config.yaml
num_hidden_layers: 26
hidden_size: 256
num_attention_heads: 2
num_key_value_heads: 1
head_dim: 128
intermediate_size: 1024
vocab_size: 1024
hidden_act: "reglu"
norm: "rmsnorm"
norm_place: "pre"
norm_eps: 1e-06
positions: "rope"
rope_theta: 10000.0
rope_fraction: 0.25
qk_norm: false
attn_scale: 0.0884
bias: "none"
tie_word_embeddings: false
parallel_block: false
extras: ["capped logits"]
init: "normal"
init_std_qkv: 0.0224
init_std_o: 0.00311
init_std_up: 0.0224
init_std_down: 0.00155
optimizer: "muon_variant"
learning_rate: 0.0121
lr_mult_qkv: 0.7
beta1: 0.95
lr_head: 0.00762
warmup_steps: 200
schedule: "wsd"
decay_fraction: 0.931
decay_shape: "linear"
final_lr_fraction: 0.0
batch_tokens: 65536
max_seq_len: 256
doc_mask: true
train_tokens: 460800000
max_steps: 7032
dataset: "wikipedia_en"
Each number is 500 + 25 x the weight over its row's rms, rounded and kept within 0 to 999. Layers, rows and columns count from 0. Numbers have three digits each. The size before them is the row's rms in percent of the matrix's.

# o: layer 16 attention output (transposed), 256x256, rms 0.17, rows 96-127,224-255, columns 192-255
# v: layer 16 attention value, 128x256, rms 0.0968, rows 97-127, columns 192-255
# gate: layer 16 MLP gate, 1024x256, rms 0.208, rows 0-34, columns 192-255
# up: layer 16 MLP up, 1024x256, rms 0.218, rows 0-34, columns 192-255
# down: layer 16 MLP down (transposed), 1024x256, rms 0.0518, rows 0-34, columns 192-255
o96 106:506509491512496461521507493455494563451487459504527543492488481505501486510507544449560532501548517523561481502508486519536465514510489520441531493494509520522485491509468514489505526509466472
o224 091:508502482524497474524494530491510513518518477501513499534503492482465508471476520474459496479471485478487532479481466490457536485528523469527477503525494476546527482509503556521522506518500463
v97 094:478483517464460525477467476494459516506539511500499515495537491508510522516515560537490460523507458502466533509468513522514463510493506533511522495474523489435511473449519490527518463524504497
o97 099:509512524499502495493518488475481507518486538502501512510508485452534512483504507524547517509504486490495497505525547518535514482530500538473419520492509503457485498451500491543464497495508483
o225 094:510527488477524540475470498487509493485493502446505505485486496509495503517529467533493471516499508525498525504485500473518492495466520474467485478527517483461534484451534481477501462498510456
v98 102:524476508544532475535488514509502523503474475470517495530497513505516464490468474541525473505520468517516508440515512515520524533479499452518487539523484491462506504474547503492514492496544465
o98 109:500570501515480482501491522482502498519467492473496499496471490472514497486534470510454516452509508526494500486510498473534464520489509492482533472524544451439501510505479491464486482520479498
o226 096:495480512498524514482503523507510505503506481491524530510493492478510506546507498489505532522484485457484480451460524472475500505479471471494511477500496467502478510491518436521496528500523515
v99 109:549488466520512500502437510507506507499466495515491566484490498514500521487491523487505500469511510533477519527498512524495531483512476501521521474488543520488511517512513539490533497480471505
o99 114:502497476509491530471501496463459494462516485497501492504545499492456468547487449500490511493500515538496490515509463494504560479522500498437477528517480466531531502491499533454482456482537484
o227 102:577481564495512510515496530549500490470500504506486502504496434469501494504533462521497492482477539499484537540502535499510481469482482492530480519487505479475466508507494457469536485513453500
v100 094:493517456550499443472473452513495542500503541487477494494516534518471541483497497496502489481504457525512442500507481466522497538512479493464516500501469522520513514514506517528487498465550479
o100 105:486535453526533478497474489476499491479490513492498507483448524501469496494521505521479503533525464473505506539481507476495516489462499491501466505511472466469488519447479519525459524554455521
o228 087:562532526506502520492526541511539499483516472461511464513470491554451503485513486517477479535488473507473510521516472508445499528542509508483537490461469485516469509479547497501495516482552542
v101 100:474436528533553516512534478451513499511502503519520541524469538504493484518503493477442551493496530452482454505525540497501528480505475492533483473505470512531531538515464535553530513536496499
o101 109:499472516494493516509513472534487523485541527510507489469478489510491485495500525458511516457481478503529500465523509515503492491523537505530501493537535528536467530510495545466532517508493480
o229 088:546544508531478465554489476520511530485499520557529516473535504522551488516502509503469498485544448533552486447489510500520481528483516493490493494485469503503475473515467509554531507523510535
v102 105:489509513483480494473489489466527518447526472519505502530500467486514557532456503463495488533513482505533485487481521524495470506504540501480468510516538502483488496519518486480518473501485527
o102 110:488503475538526489529517480497509468497457501485498459493504489511508486473491530489510507525497518529489518512531531537509492486515508518456475536449537430502507480481540480479482460512520566
o230 099:518474487470517501496529529495523521538546501538488471513511504486548557509515507519513498492498477449529507488452488499535465507479467517537470509518484493516514487490520547503508489481491556
v103 099:519469466504488517507504519474498548471521447474506500487537489480487481498454508488466475486488551482482500500490496527521508490478479507522492547503538473531459488477507488475465500521472499
o103 104:514522497490475513505536514510499518500502519482466519522521531474491477471523514532509484483488510497520486506497481482475498488483485469506518494538509496506521493502502459525454501495489552
o231 092:499520514520496488515483466528521481542494501494540453512490514508496499535467517457517471508462531498520483486516533507518516502493473501488473519489531539507482534484550491511503507504453517
v104 098:489497505510495481508552549523517524527487480492504472470516532526502479499491514487480512498572539465471541468509501524516471524517503554531489493476472507513479509466485460457480483500503473
o104 104:464516481521519460528517523486504537494494480529491503539514486470551523487503469496522473507523501469481497533476473498503494517529516527524478497509505492506465495480498497488481491512484518
o232 095:494494495459510501473485500535581474515479549493490511444510517557491553477482488512499482513523537499505464525562489523514479506435554490527511491488510518482503500475512500466513503506517525
v105 098:494464538503489455473499524522515512514523465489503467508474476501526506474541506497514472519522461518492532511511494512482513497491524478518498508512536482501532543541496510472483517542504464
o105 106:523508487512528458515449512529444495479534481502547477491510488473475511453473475496475513480501503518508539481486536466527491513473517513498480492509517485556537484541505495484462513492536553
o233 089:516537481475519530489484498493541531519492507559508498507453524519501516506446514512518475508520475522504464505477494531482521501458488514440523503472522481516546528531531487481551471547509512
v106 096:541527474511504537466511500496502493568471488523454515524464498532513459527529483497484494503539496509473494493479531468504469506562546528517511498506506586480513500479514469472488500505495483
o106 110:431492496504508453505492491501517540530498480550510498488514501534496525492464494533467459478525489454521448500511543509501493487527530502512494504491482511466478498543528500476483468466538512
o234 082:530521502504499488481503472495514485473498474486491509503495497532533500498503550447554493511487562510479498517516448471491484492510501504519492517531472513460508471521491513507529438489504474
v107 098:519472474481512482487497518483526515491433517463471501481520504567528488522496455464549482491491501461510470508510482526538467496485524531486522479470548451497519509494488479485492495465499482
o107 107:505507497538527485517492523516518457464526461528479546480520459513492490516495493516490468502500513516536479499481501476470475501470500534538531485507517487451472516476493516500500498475495515
o235 091:494422508458480512462503476460441467488511524500502471536458535493522516503507495521507527519477511482492490502520503501524487465533526501516484493508536509534469502531531472471493499499517481
v108 103:497468514512472547511479508469447521478520474489517494532562492455488493513520527465541523537494501548461482495540502508488537498446477486475520492510506518482505463495524542499484520510534457
o108 109:512542528511492490496500533510502473519459522529475499574499512519533473526553470459504546490478475488503531493526528473534511503493436479537504519510501487495494526527470519474478524494517494
o236 097:487494512544532494519509463525500490531519483488531515441517535508538470500510547495546492500482526518505541496494509521557477519481492486492478478483495501514512455480492472486510544507522512
v109 098:503508500504526474457486511502508519508509477478501526456484487510481469495512479490477540526441457498518515497478501540511524472526486460499532518520478496489556510522494510524492485504449483
o109 107:506512489483547535487549496548491493501445515513487494502504514506482484498491557511475472484485514511448500573503467496497522502491472493509518484543540518519497530481516546508542488508479466
o237 089:529509513507496443513473507524518477565493514550551504455518472482508529522490506467485464499504528514492511471447530523500462513524494474485456476464494470521546508498452527500489465536465532
v110 096:503471547503458512500474513488523487489499500472530510513502487499494544514491476465447473485514511461503497472495464534457498480504502492499482508514532511465533513473484492541496525471541487
o110 099:511528480485498520497510502528551498508494475501530499485540488549453498510513488486512456496507536529504493472537490520469523513525509498471518508501522537501490482506490447523475474491499480
o238 092:521513497501449535531514486505514479528540541486507453479499482470527506476466490520496489495474450524494568488474529503558503473502521519505519498515472538492503485484504485482494471488483532
v111 094:467484547481495492514486454479509489494532523510514527514512494501466533483492546490514476522531527491476468544487503522520518509480497463483538537500534476503450529530487502468446485502505541
o111 106:516461495479546525564512543507509488486557519490508501525454544475455545489532485491453464528450495481461481487478504517506485505460455479514483491467518540517477526503468456496488505525509526
o239 086:473528524494476491477498489507442504543524462483507503513474451516528473471489524524500505521562516492545460478496474504489538497512490439418467498503513481466508497499495482495502564534514504
v112 107:533489514545472534501521508534554525488464498512500504519493477482498493494470529477491485468521444499529480498455513463500492484507500490496486532527483472536490526544487493487486534505505473
o112 114:512476460545522510521522480536488506494469533504506523487516500547519561498506478465523497492493513530462508497512500493499457470497540484507522481515508483515501496460450514466494510460497501
o240 099:509525518485493487482503511497519525477553514497526544491454475508533479497506475542523495512527508504510514525556532492479494507495488485477520527460528507486462511494513503488469448478502510
v113 099:508507517535534466505482453483482538508479477540480512482460478514471505455525462504528511507537522489513465487510446455437565504499484494489506544500488502506520501554487465497481517518520465
o113 106:500477512493487531483512487539524499506450531519482514462497472492477487446474504496468513504494477460539515491489516467489502513519487514528548498486523492490454508547474504515469488488534488
o241 096:528502499534523499562471529502471515453538504538535508479527497464512496524546492528523468516497448472477490522456520501499504472470508497487492510523482469524506498495500509510511508515523477
v114 098:539463495512511513478490506501512536535446530460556451529495495511519499523510506528479495467490502524528477458512483488442507511492499553541483492490502482498517492493485514485537540499522531
o114 107:532469509514502493522462484506486516513505507507458534498482420521519513461487498496508516495509510517541477456473479497508493508535498510497526492529531545492470497526491512523467511514417466
o242 088:484477493524516552476502490543510501506490453462515490516509509487493517505467493499499518508509469504502542491530514580511507463480538500491520495513489496524558488513509485493509519505504505
v115 098:466506536480499542479491504492484534528456516498492525488494503519517455493467479493506501451492489492479495463503504527463480494444513459509542490475499514496464503528468494505484481526488468
o115 103:469470487467501456495521543495518509504539548526535490520475519515492492539487460490449516497476455523487503507493511506524487479492531503531489482561508491487516506508530491486517474530498481
o243 095:520526481513481540507508481536468516522456485518551476489530532441508462509492526472482497499495494498506548494471518524492526508470528481474536500539544490492490529482474478522495521478499519
v116 102:454492509480526529538505486547493480519493552499519449525478468460512482510481530490480500467556549499492500490522498498517466492499464455493478512479513502465486538500528506521525526542542500
o116 106:507461490496471464472553479476484498512464490516510493521497445506545488521500441487484502499523493563520507521515461474528516530481514487512481514507458482462490461523519489527482509487489506
o244 097:475487478475477464504478517483489502503514527528543508483495539507520520516481506486525506496512520468459529470500508486483489480435482505486507493505510513520532513559482491468477491489491487
v117 105:454554506489528487497503503520472514508471481495515522486488474501472485496516511488543508495521474516477478501539519513462494478484548516524465547510487499520469487485451490513472481516491518
o117 113:520485482478497529518499507522508553498464522470544494520498495498470524521489494519496564526517475515531490458532485529484497530495509496488531479455535458541469476496521508506541463467529467
o245 090:509544524514484520500480501543472521519506477536479506477537480471502486528539498482494515490472511484517535503465484539481511518462491531516493501509496484511475498496486515490499537524469501
v118 098:506527485452484484541495486528518466465515464475519473489499522501533552490483519451488474478517515453503531517526496543517540484523519518499497549523494487472510520503532489508471505481497492
o118 103:511532513538505530484522516500458499468471521527512465510516515496475532488458517571490519508496462466496499470510506512531546523540509526453530466453476526503490483481509501523447489508511463
o246 094:503528528502471499526522476476480488519481475463508477530530538522522465468535483498450509448521512514523490519456487540499520497535482489499499522484489473498500511501530511527543547524565508
v119 097:540530542484516489489504509514524471505477503534499503471497484495532493458482548522452521524533500486416519476536522463529523475534484509461538503485488477490461552514464510524517451494460462
o119 104:506465491483482509475478469501516494538506509461476552482513483497540464501481469520507508529510489458491477516491531509484475494475496506468484513475492542519471449509556497499524488506488497
o247 092:531484500500497437484448465498518507477510471499528465496514479506486519446500517494477500496490544482471441534493531489493516508499507477453477483513468476522532542475423493507538415538506488
v120 092:508494516510522507548485521509502457489498485507518487484524520509486538504518492504447494487524511485486498496504516435498524472515541485500504511529545476503470515502522493438488488509525457
o120 103:494475549526467478511511532504468502473551519486489478516498541501498501498518473485504461483482544457495512498543539521497501475490483482507518505537486500470492520509473493508509501508520502
o248 088:527540489485533489498478480496490500469476466520459488516534504504530502457525559531494547527484523494541507496475483458515531534475518488476520527463500531533526536520531443484505503473491498
v121 099:492471525534504523493541506537551477508520464494467529501477480523515488502487468524511529544526497501552526505468486476512458513510497502525501483491520505479518472490520524531501494493552475
o121 115:512452498509466469514498562522506509515495460480436493488518512452511464482496540498534475484508510502502522492456426529461479453544518506479471455487451441495467494493503481516526497510510484
o249 075:509498500463508509474485502512468506502532545490524475497474493517556483524516477528522506504526452484491521510509471486499439530510495498513494504524551538488453530505517497518516482473537525
v122 098:516489495511535477501511495551526504473484458489468471505572489505535499542527488504516527494523535497471506521526497488493550493506527468492534512484474469522493526488516480482541435482473500
o122 102:529472496514524496497486498504523526479472545510497515488507505498467505467527491504543497497495514487477507516526501524438470491518515474466482520477463484537517531546480495502504503508510503
o250 098:477468507462492508495501526494511490522521534498480505492518517463487514532539465520490483476493506535511486505501511519547505511507518492526548464493479499526526477429535522524491486491498477
v123 101:513495522486469483504461499503470472567531505483467523520504499525541512505539494476491493461498514492477478507465446515515486489493508510498446482522488526484498530488494469479496472509467499
o123 109:523473476476434496499480449521456475511501507513465497488495485532492509503515514499533468472496484533506472515490485500517539534541536494531456505467508539522481516558486452516516478509500475
o251 092:468512500470491521513465523486515469441503476486498498512496520506529496521543516497453546483516549504532482489454496522512472486526536497506521554515488494491518515506526514499493512468491506
v124 104:466502475487478500505480473489472469519515522462476521495541463549486511500552520519534505481516495520524486497496478552529488475506495518533475489498415466517495509548453497505538526521490448
o124 113:492518486500497483468494491501477499523495480520469467490524503529529483491496496547521520447513477517501515498479539512506534542475515485505512514525472450515498522548470477459498517490524518
o252 089:521514484492494474505490531470480488541487495489495492529464479460462482479506500482492499509484450514509527489476481498484486499506464497481500466473470461497543532461448523501496462505487525
v125 103:465482480501493473442556492500489477522538478481520468461461499474477483475449535474497539477507527471475499483493536480514503513542463499519520533497463536493488507464471504500519535490536462
o125 107:519533480455505485467497495524542484525524530495493495500517521516519500489507505511491521508539476508472475518449528518543477490537550529491479484442505499511465488494503484553506511485528511
o253 095:458498506535477500517523484567466498517470529469542485478504481462486470503489514457480491494479501511495534526537527495542469511496503458516483503518454514503517495489505460496518500497500469
v126 107:438484525551491513516525521498528531486480458491504500539509514514461487483509474524533511513504538495514482513500484515499520510495517503500473466490516499522495503529570478473482502480453511
o126 115:493517500477499504490488508462527491512506518467505512479529477461494500486495519514485520503501487476505509505502518526490494467511495507537496465491508460475535478495493516517477554489527471
o254 094:481482524518459477515520477530534496496470513549523526513494485498539478500491476509545536552501527563503457491493462488534528481504499510485501480536501528501519528549531529524491489503491479
v127 098:502536508545498502497510477483496540497490524519444544483491503517478537466544471512519513475488497485530479513466516493468498532504495490462469447499511511484495474503478509521466499518505482
o127 104:493470520497472510490534477489495547484539516482485482506498475520498477490506494481460473499524526475541507480471521500494513505531454476516484489525560510482472486473521518517508493523459531
o255 101:516539492465504533471480467563506495506504506510426515502469495470492517508502544518508471532487537531472493473499446550496469479530489531467478510493497501507508493491499501479439455501540494
gate0 100:473454539560494485530506506505513491514530475508496475486518495479515529501489479502492477502473516531512493537484508526463484479483495481496486518514534519501482509520549508514499527496516468
up0 109:487504523496513511480503487518510496548517502509532505483522463508494511527478510575487462509478488466507486480493530534477542490478494480549475545482484519563504517532524512460525492475509510
down0 109:452531539501538504480534498505494469512497503470496494515505440476501496532544516563480465520484521482496477476479477506489507505517520492495446496503479552487497471519512495485522499524476483
gate1 103:521477474505509470501489519473525504516526531482508541469500490469490504512506488488502509525485505493511465523498496493509475520556520464461462482546494539493493491473507515496493449489519466
up1 096:491497500481531553499513480468465477480482487458521463501484510477526463522530497488510517554481489495523531458505476480540475518501507475418493487480528513494512476490506517502500508497522479
down1 089:477520537521520471499515513448484509552516491506517531457479520495545545463494462473514529534525481515464515485486525517463466486514478524546510508510468521473522523501465513496510448525487490
gate2 098:439528536497532494475507524503496501470501543539517545527478518515530474512463485547509502499487520469500506530520488473518501454471528490497503491496472476515534503526432502518492543537491522
up2 096:508520500488498489488489476473506551472485511497493506510508519547463454494523482501524505510485510435474461525480514462446495511492516486470507500539521481497521498463528512542528489466540474
down2 095:528505429535529480478527531485471521533483506531481462497480517472518512499509498503502556486524469511468515498479487484497462491463513486509471491484497478491517501520510512472518456485473494
gate3 099:522495486479464509477544478510523494490484535523502472470451504475500497540436499531572498468502498482455525507488517473501486469558546519523531463489516491483480459470512508491486508509539492
up3 101:498526514467549486475494492495518501477477520545508518452448465511513483471492507491502553521477538501515573463483495496475495518474495524519469524519497538515468482548494494476511495514519505
down3 101:503489494521486491504498480499478451561548458444517494462499532518477502509530505462478490492509464534496519487485488475509455486534483493517510464510461497494464509468516527525533518506512500
gate4 103:508485510526474544487497478505472510506500501549495519500519545480493496506484517492494484486475510539523489492471503472529473517502467562466553476502494513556491480522539484531494517500507489
up4 100:490493493472458503525523527540500469442505463523523496480488455500498524472552473524494494478485495493454523493472501510553502491510458486469470538474489512480426489489472480446516489501503496
down4 099:439494523515525489500491527548507497578512495451514532497475445454509487499528511512499486502513500468466478468502500501481506518496521492474535491487531473479530470497493480524468455507525505
gate5 101:480526487497490531518509535478508478519520517474503537494524525524481513500462515508489500515484478503492486498506517505468486522492472496466463480487529488521481500513462475483507520517507489
up5 102:503480513532502450489533507499514514527510549534499473450518493521561500502506500481484478493533524550502519472498480519496528508477486483496501481457492530424503468528492492475497471491516484
down5 103:515526468455536468513500482510511486484501518482463493545506491464532544507500445512519467506485507520500535493509527490497499504540486526511528491500487453503498487493459486553472507500440544
gate6 100:465498477475451501528488479525553524435507555473495516543488503524512531456464530479498454511528480499479517506489534492481506500490525498516508496526542519519545455469485468493509515465496472
up6 099:473508543499537471493523538522467501492497518536564490473514484478500492510509469546494521535480487505521544516497473486474518510494502529473497542500510445489466528466485540478479506464528516
down6 103:519454499547450479470461508516501501538498450498493510470536498466483497519511496528491520475466437557477541504551474543521504510447475470517460548514510483508486492500495484500512500524534516
gate7 101:491498523462504475507522473485496489496507511513475463515522519513504486502483495506506494489514502542497479495502520470482524469534547479502500457534510534494464502467503508499513478474514510
up7 096:530487528520492484485472445472515474515490464488457518480492517503487494509508499473535491485522502472481496531528527484472491536497473536534523514472463490497524516501490465481497478501496504
down7 095:446500503504500458471450516544484480517517468545485503501489488521518533495525510463497531494437535445480520483513495528473460498511496471505469518470477527462478492506534471509501515475510494
gate8 101:443512501535487489516478514514517510512505506478522504521482484500460518500510470532521476493495471510450504493491476486456460503457491456512546512500508512515480465517528495475519491499470476
up8 103:470498494485412472474504452472474521483468507491458477555453489525516469487502513508502523495496507488495543488478550510510440523513486517509499543511500501470477539479509501483520542510493497
down8 099:535497474501506528546507512501530500539473529507468472474515501495459465508510507522463496502511502520557470498507546489485484514494466507482521483477498542482477494466497464499527473477483497
gate9 102:463539518522496493512492472462537531512442480509471533468518533474525518503451526535488517507529502496513529468471487545488437516479508525534488529482446531489549467487498512531486497505512470
up9 104:549448495514463452536508532503523521475503504481523526556517510502469487480499478509534453424500521514478462517499524507517554519478506524494529512487518557464484506480482497511494498506493503
down9 101:495440525532517465510502483484515508538480486536536511474505517504521501487510542508485506558495502513462539577507475481533497461526519544489514453516501487502492481466531526470524492512503496
gate10 101:506522465521517445548505520492522571499503524524496533460513496499474497491531526473509453492464495502499495498494539476472464489540491520479518515462535519559518546497524475501503477474517493
up10 107:522516504494472496526523538488514517537509501500469528466498496484480506503540498484456520509454469505529504501535443504498499478483464481500500490457508505529451525503533527501507478432466506
down10 103:498486519495485491502530545499511560529487518435486449478531526493530523521503493495454501489527492481482460473477503482515547493528481479482534539486487479459468494478495531508481475487502485
gate11 099:526502478521486474463484468475509452473504509435519501537490470519441536502484481459520501555468487545473538498494530518504477506505478519510490492461467511526493487481464473507475471515537540
up11 100:551486539517465496453518485470509479459519535477487475493483524516473495501474483472516456515529490482479540479533584516486480541455509548520491515476451469483484487510449504467523512477528533
down11 097:533531479499470489523531473492473478456493505502536490541524491520536512528546544522526498541524518492484502519535469508512478467482507523466499517526520470515500502484501506491560527533481513
gate12 101:510526478482502506510515485525509475495508545486486499508503497486497469462496487520475491496521511505528485553468496464527504495500520522520516485419492456515499516520470512527493488510531527
up12 098:462487480552479474520500488526472481448525497466494460505489498556516511525484473522501491514496480516457516491551525500464500527510457475480445464549487505517449527494494469488540491518466499
down12 102:472517470491501508523487517467494507515536497495521503494522471525532513480556521468493485496494512485532512530460448499489502480505492499482502492487504469512505465489474453597457457505523532
gate13 102:495487498493485485523525501516490511521485477524545514542473482516504471495498513481549500499534491494485486458474446518456515481468540468482435461521447516484537526520512516531477466550491493
up13 100:531482502540494533527470461488524461508538473466457505521514517507542498537552507487487460506446496473517520476474491547480484508548482542537477456532491525507524561501515485492537507441511489
down13 099:546525503524543516495526526515502467517453471459527477476535465499509520522495457503471467494487568524500493485509555535513501459498511499497480502503528486507474521501498527551531501482534535
gate14 102:480511517523496486524477494463501538472495501528487533461524499470506522562474525491451486475489523508507537483501504550507487529534550472540531518524466473534537525538484487542464466472525492
up14 104:505468490462514484515475540453478482483485465528502509506508517491553507531473479519508519501493489492490542452519505532502496490477462503506487477488505502524508507485458450533471485475499521
down14 104:475521473512440488508499537493481515508492492541476468514510490537538455533493480482507547467532473488479483493490505516503475504507500511484473497461521517523519503504495517495497483509543503
gate15 095:481442476519506446501563512507501469514499521514537458490494522534446515501551518524519497508495484485500493504499479498466503470546526505528473456525477507459532509479492497529501496504499512
up15 086:483471494465456498509526501514501507537529493462473500514497488492448487509498518502491497481508471537483508470458513513516487490475580507481462457509487486474511544498481500557497488534472500
down15 089:500497473499536524527537504541478526499477467471543503491506511492511504464527510536542496544494509466487502495543568489526486506496499498488481484537526503517500497436498537495554498507466503
gate16 098:486526492494527525494476485520505490533500477508552482491488511506509470489503498471506540461497527472511492471454482528520514435543463486523480522501543499471560496553459542538499506460503512
up16 097:502513487526507524497485517540517534511482518511490494485483493537517568496481435512507445510544515530508519490540492490472443530519528485496490522509440507516517495489487470514529515499472503
down16 100:534497468523479477493487532532521510508483478481498552494488480471467528471530479506522494530515479488526482494514496501430495502564519472518559482502474501498568565485511469513541514493506515
gate17 102:524497474488537512530469533504532511550501530475525522487517442503512512471447518495557475517512518519507494504529514485459506499481495528506539479481476546512489505513525509492494482486528498
up17 100:478510463507518489474452493463477464507436510526473523499509516479501517519495452455497462507516479500519497458476475515516506501466492478462508530521493498508512514484486486515473514464460466
down17 102:470496495462464508470493542511440501491520491495487513466501476460493492552513480555506497504496536475546505530539468528524471468519523541466501511523538520568533509466509527485493539502499517
gate18 103:493495489526491466509484503463499511481461489514467508518467503496531522480494507466508536523513520504516491498512486506489525479508528489506463528553543523513478484529451462499509447442527470
up18 106:489462509501500493513464509519491487481498527492474517469534488487493521493502492514523479514496470492500540506507474478506481470540500566445456544502523494475572519496497472497571485522465464
down18 105:562486463488504473506481502470472469471468454517494494549494485514514488478502476479509488467534487501496525491509490491502451506463518478487458543527489496480541526507519510498472515518497436
gate19 101:511485474542509507508532475521446472519527479529461472492481497513433467492535535462498425510463497490495510510504485516478532494480468502498506487541481453456519512526489510528541520517539513
up19 097:499534472519537472509483473450483521523518501513469515502479496523474485507481546468499433495535516473503506497527501478483535439489525528490533530493489506455488505450490458483471525517482447
down19 100:536458542471491552514513497479504501512506485480513459503443469516520477496491496503508461479488475490529519502498487493546533467479463515530507522490546517492482519562514471517497523496505529
gate20 098:435506470464493489514481500486507469479465494523484508543525462487525466479500499469479479533468546516554505502511503500502498458491491509528510504502495507477505496501538500503476492504493502
up20 093:487488444470531536496504500503479460489507527519528518514467503470524489489482489464496468503516500484496533518537462478481513470498495485532458525459506481491479496488533510491494551571456511
down20 097:457460519508483470495445470447494540480554458496488502487537517493553550498487525465515470509509549467488513495512486524498529524484462476522503478565503534503537516465507505507488495494472514
gate21 093:503441458497538532507513534519481503483493467503494496494526478496479508461477431486532462494560516464470501547516495491494473527473454505467480522481496513511485481442456529491506513463496497
up21 092:503503511526477507495471523486475520503512489508518458503484492567496536469546492491526498499460492525521503491478510508520462510532473508521485466513531505475541513524478483510512490532500540
down21 096:455498510481473573483493506508511456486511474481481479514511454464539455527544487502503520479460496512476448517520519474475479483511505440499479505510509507564479500482550498447493481487513500
gate22 101:495521480494522464519514510515517464505521494491511466515471502535520493523516487517523468500493482497484482476510522456521537513482513486491518488475498493536517532480524517512469485487539461
up22 101:532472479535553519500479488477502488521502483487516518473496506525536485535527506488476511502503473463520461490498501537473491524499511456534487458479441480476519524500492529513481536506552496
down22 099:478478511488514546477492440511473493523504504509556522469492505511453524456527484502511496487504523462492485557517536499508455489566510471489478497533504515524535507520523485524521523433505540
gate23 098:508519474478545488505501515445476537523502458528455454463469533494475523499486493512478485518504543501528561481501484540517523489521448479492499515486499511548495513474470487490462498522479488
up23 099:490534486521469514516501478488502480431494499511528490546510506492504514511478499498533507492507512456505454514467528479499506517496508486510515478493546476516546517499519504500506485503546502
down23 096:494464491520512480473493444555471487468511500500527504535500510475472537473519505520470519535529500501516553483530501485503503482514515481524554507446481550506481485473456494509454483483479500
gate24 095:515495483488472508479495487484490507522504434497455483497514499512466534485493498498541497556467463519501459518504506480530489519533504481505559480532476523499499486461553438469511538506508528
up24 099:504475512539528515518452498502486495519516502491512507513466535494491507463457503495539501507503495438521504537493486504487487489481498488537502536520472473489500537512532527536545495462500485
down24 099:492565479484516531485488517460500494521557538550481468528506472544508450535479478492520522509539483491526528465485496484528513472517493487475521482531549503502484497512470474462491492522526484
gate25 101:476519483487458484490512547471534515509473506494525460492500500523510440458500485491517515505462470490520491510439517526502481431502487470510512477522483495511482484481518455553499489512503529
up25 101:518522534510489516494512513531483508508448519528539501540501520482470540527530475492511490478533524536498530541522474440491531531465573505456493524477519526523491506524496476498507543503480511
down25 100:502535532459494442543474500490486483501529536491484486489529453510530521501489503454547455517469467418518508489489464498501468513493518457482459471508520480498530482486499521487528515513539466
gate26 101:489511484514467563465520479512500463529511539471503491502503532504479467476508516509496466516476523458515519468504464483532508502458493521481485464506526495465526513546518513517471477472463462
up26 106:509540492471483500486509489466466502538464464482476531496503495525465521548460548513509495487509518498516506522495493513502530547474531514541492490510527509514487492503561522526495495492521527
down26 102:515509513477476499490482530505510477533470499432487540512459517536500538528465493478449486478525552490522489507471477494506496538511468527535526518497537509478472495512505496516507513482508497
gate27 103:525515505489519500447485481507493575534500483484501525495522453499502492503514476490528514483534497500470524498507550535455508516490548490492517501499515484496455533467504467533517501491491529
up27 105:492496499461566472493477539479507496496513518494533526464507484510473477490471533528458509472483473516484499465534510489533496502426494483504500512540474482508524497529457501511500536505484472
down27 105:479472502495504534469507463519510511506508530561454472505544507510491534532496488515480503478467500521473567507506534511504520518518508538509537507498536517507524513525530507476503543487540480
gate28 100:501499533526487488472462500511521541521514489545493542473485498509516535428494539475484514541463481475491501459498522551481489526515441515462512470519493507454515499485499479481455493484500498
up28 100:534463469570495506488478504461500510496482512544500449463527532549483493484495520514496473499542495446474490482452520545504450469489530478489509500527491509476520490500514495504467469524501515
down28 098:495500490508488474442517509466492481478510490503450490473476511454516530555525498455499486518515534487496566516484537471522489538456481467513482493473495513453519482497535527529543497484523480
gate29 101:477493501531481553473473460458525493513523476521462498524485484473538504513511466491513479472430535493527472494514524495476463470537540473517540488468540510500468496467531461495504484528469486
up29 098:484464475542513481506422477508544525535475483519486527432486531534502489528487540464490512482452527523526530497491513527452487483491524446481500500468520522482528503462508521485540543533511483
down29 096:471516496505469507497504473485513463482532531524459538512499529508546435500515499514477532464482471496473514499499494490505547532493489504486496529446487475472467498481488473483524479463467444
gate30 100:482508477519508494502492484463481503496496457499527494461497510518474542470507504537488513551485516474509519499488496465470484465480472515564475521481473507473528505543476477502532482508501510
up30 097:533528518505486499473480487488550469532496507507509485531493497484527483539508506462522481523464535520502498517475477525481456548470485483459471452485492518494538505490481478547512516500453517
down30 098:466514518480503501526497552512505464479504478509529487517478540509464561517529528495506499498494506492495490529480507539490543541446496532533501501522534475473496468490526503492519503513512508
gate31 102:478517474477469513497533494509540464484526490494446513524508490513480550531438516538505490534492498525507544432502551510471520500460492526511493499455506464460500500481489518497497554555493512
up31 106:545499457496555491473474494526500489484508475475474556505503533504481545529529483503504512485511508533523503485476567508485508485450522473491447457503465471479493509477480491493469502516572498
down31 101:476541512498473513483504515551524486511518481525481533540516518522515535550512475468488483486507468466495455469492522496459498527512487543500509462489528515499486511524511493507501464567504524
gate32 096:467526493454479533498474541454498536481523507515535517514440485502505509525501494496530488487551510497501464504567498469490526464524562476456501454507534494524465517522480460451526496501497449
up32 099:490458495505533545490516497472477538534517460519470499495473538534502481459473480532492492526500521520485554514509474477450506527476462492479499525479498521536479495449502494447517483528498509
down32 102:514473532547480476495485506501518540515474538511497434517515484518485494466495505457470521514510470493477527487476467466483512504543499526486486501519523476526538543476503491503483475472514459
gate33 097:498530483491482480488488479497506487511517506508501527551478531499475496493526535532512509518483526509508530513522544503534495527555499456475483474501512559546522509470473541510536497503517459
up33 097:532487488484505491458496509553534514479462477482553472495480515539471535517512520511457500496537549539471517520486506463517530499539502510515461529486501518526521506537509528503497487507515499
down33 099:506503486525529481443485495493498473491537475491490513541507490477484504487517498519523533488540481509521499495519489497552460494483509526492495495470510502507459478479517523498465471507463534
gate34 098:480468463497449498471513483508518520481496516537522495520491496471516496496470509463468494465479477505512505494490514521454490509495498475484525500436515491492504455514501490459543506498514530
up34 098:486516489478502485499480555533487514528543509497476508523481523524524540481488521533537470473513525493480475520491502495530479548481477476488469492555499478533480524492509498497466494503483500
down34 099:495520506538530490476506519500543550520476483510491496498476480531473473502493469512481477536488539490500514486521482481505509488500505518481490512470536499519520485513498495487523529493486493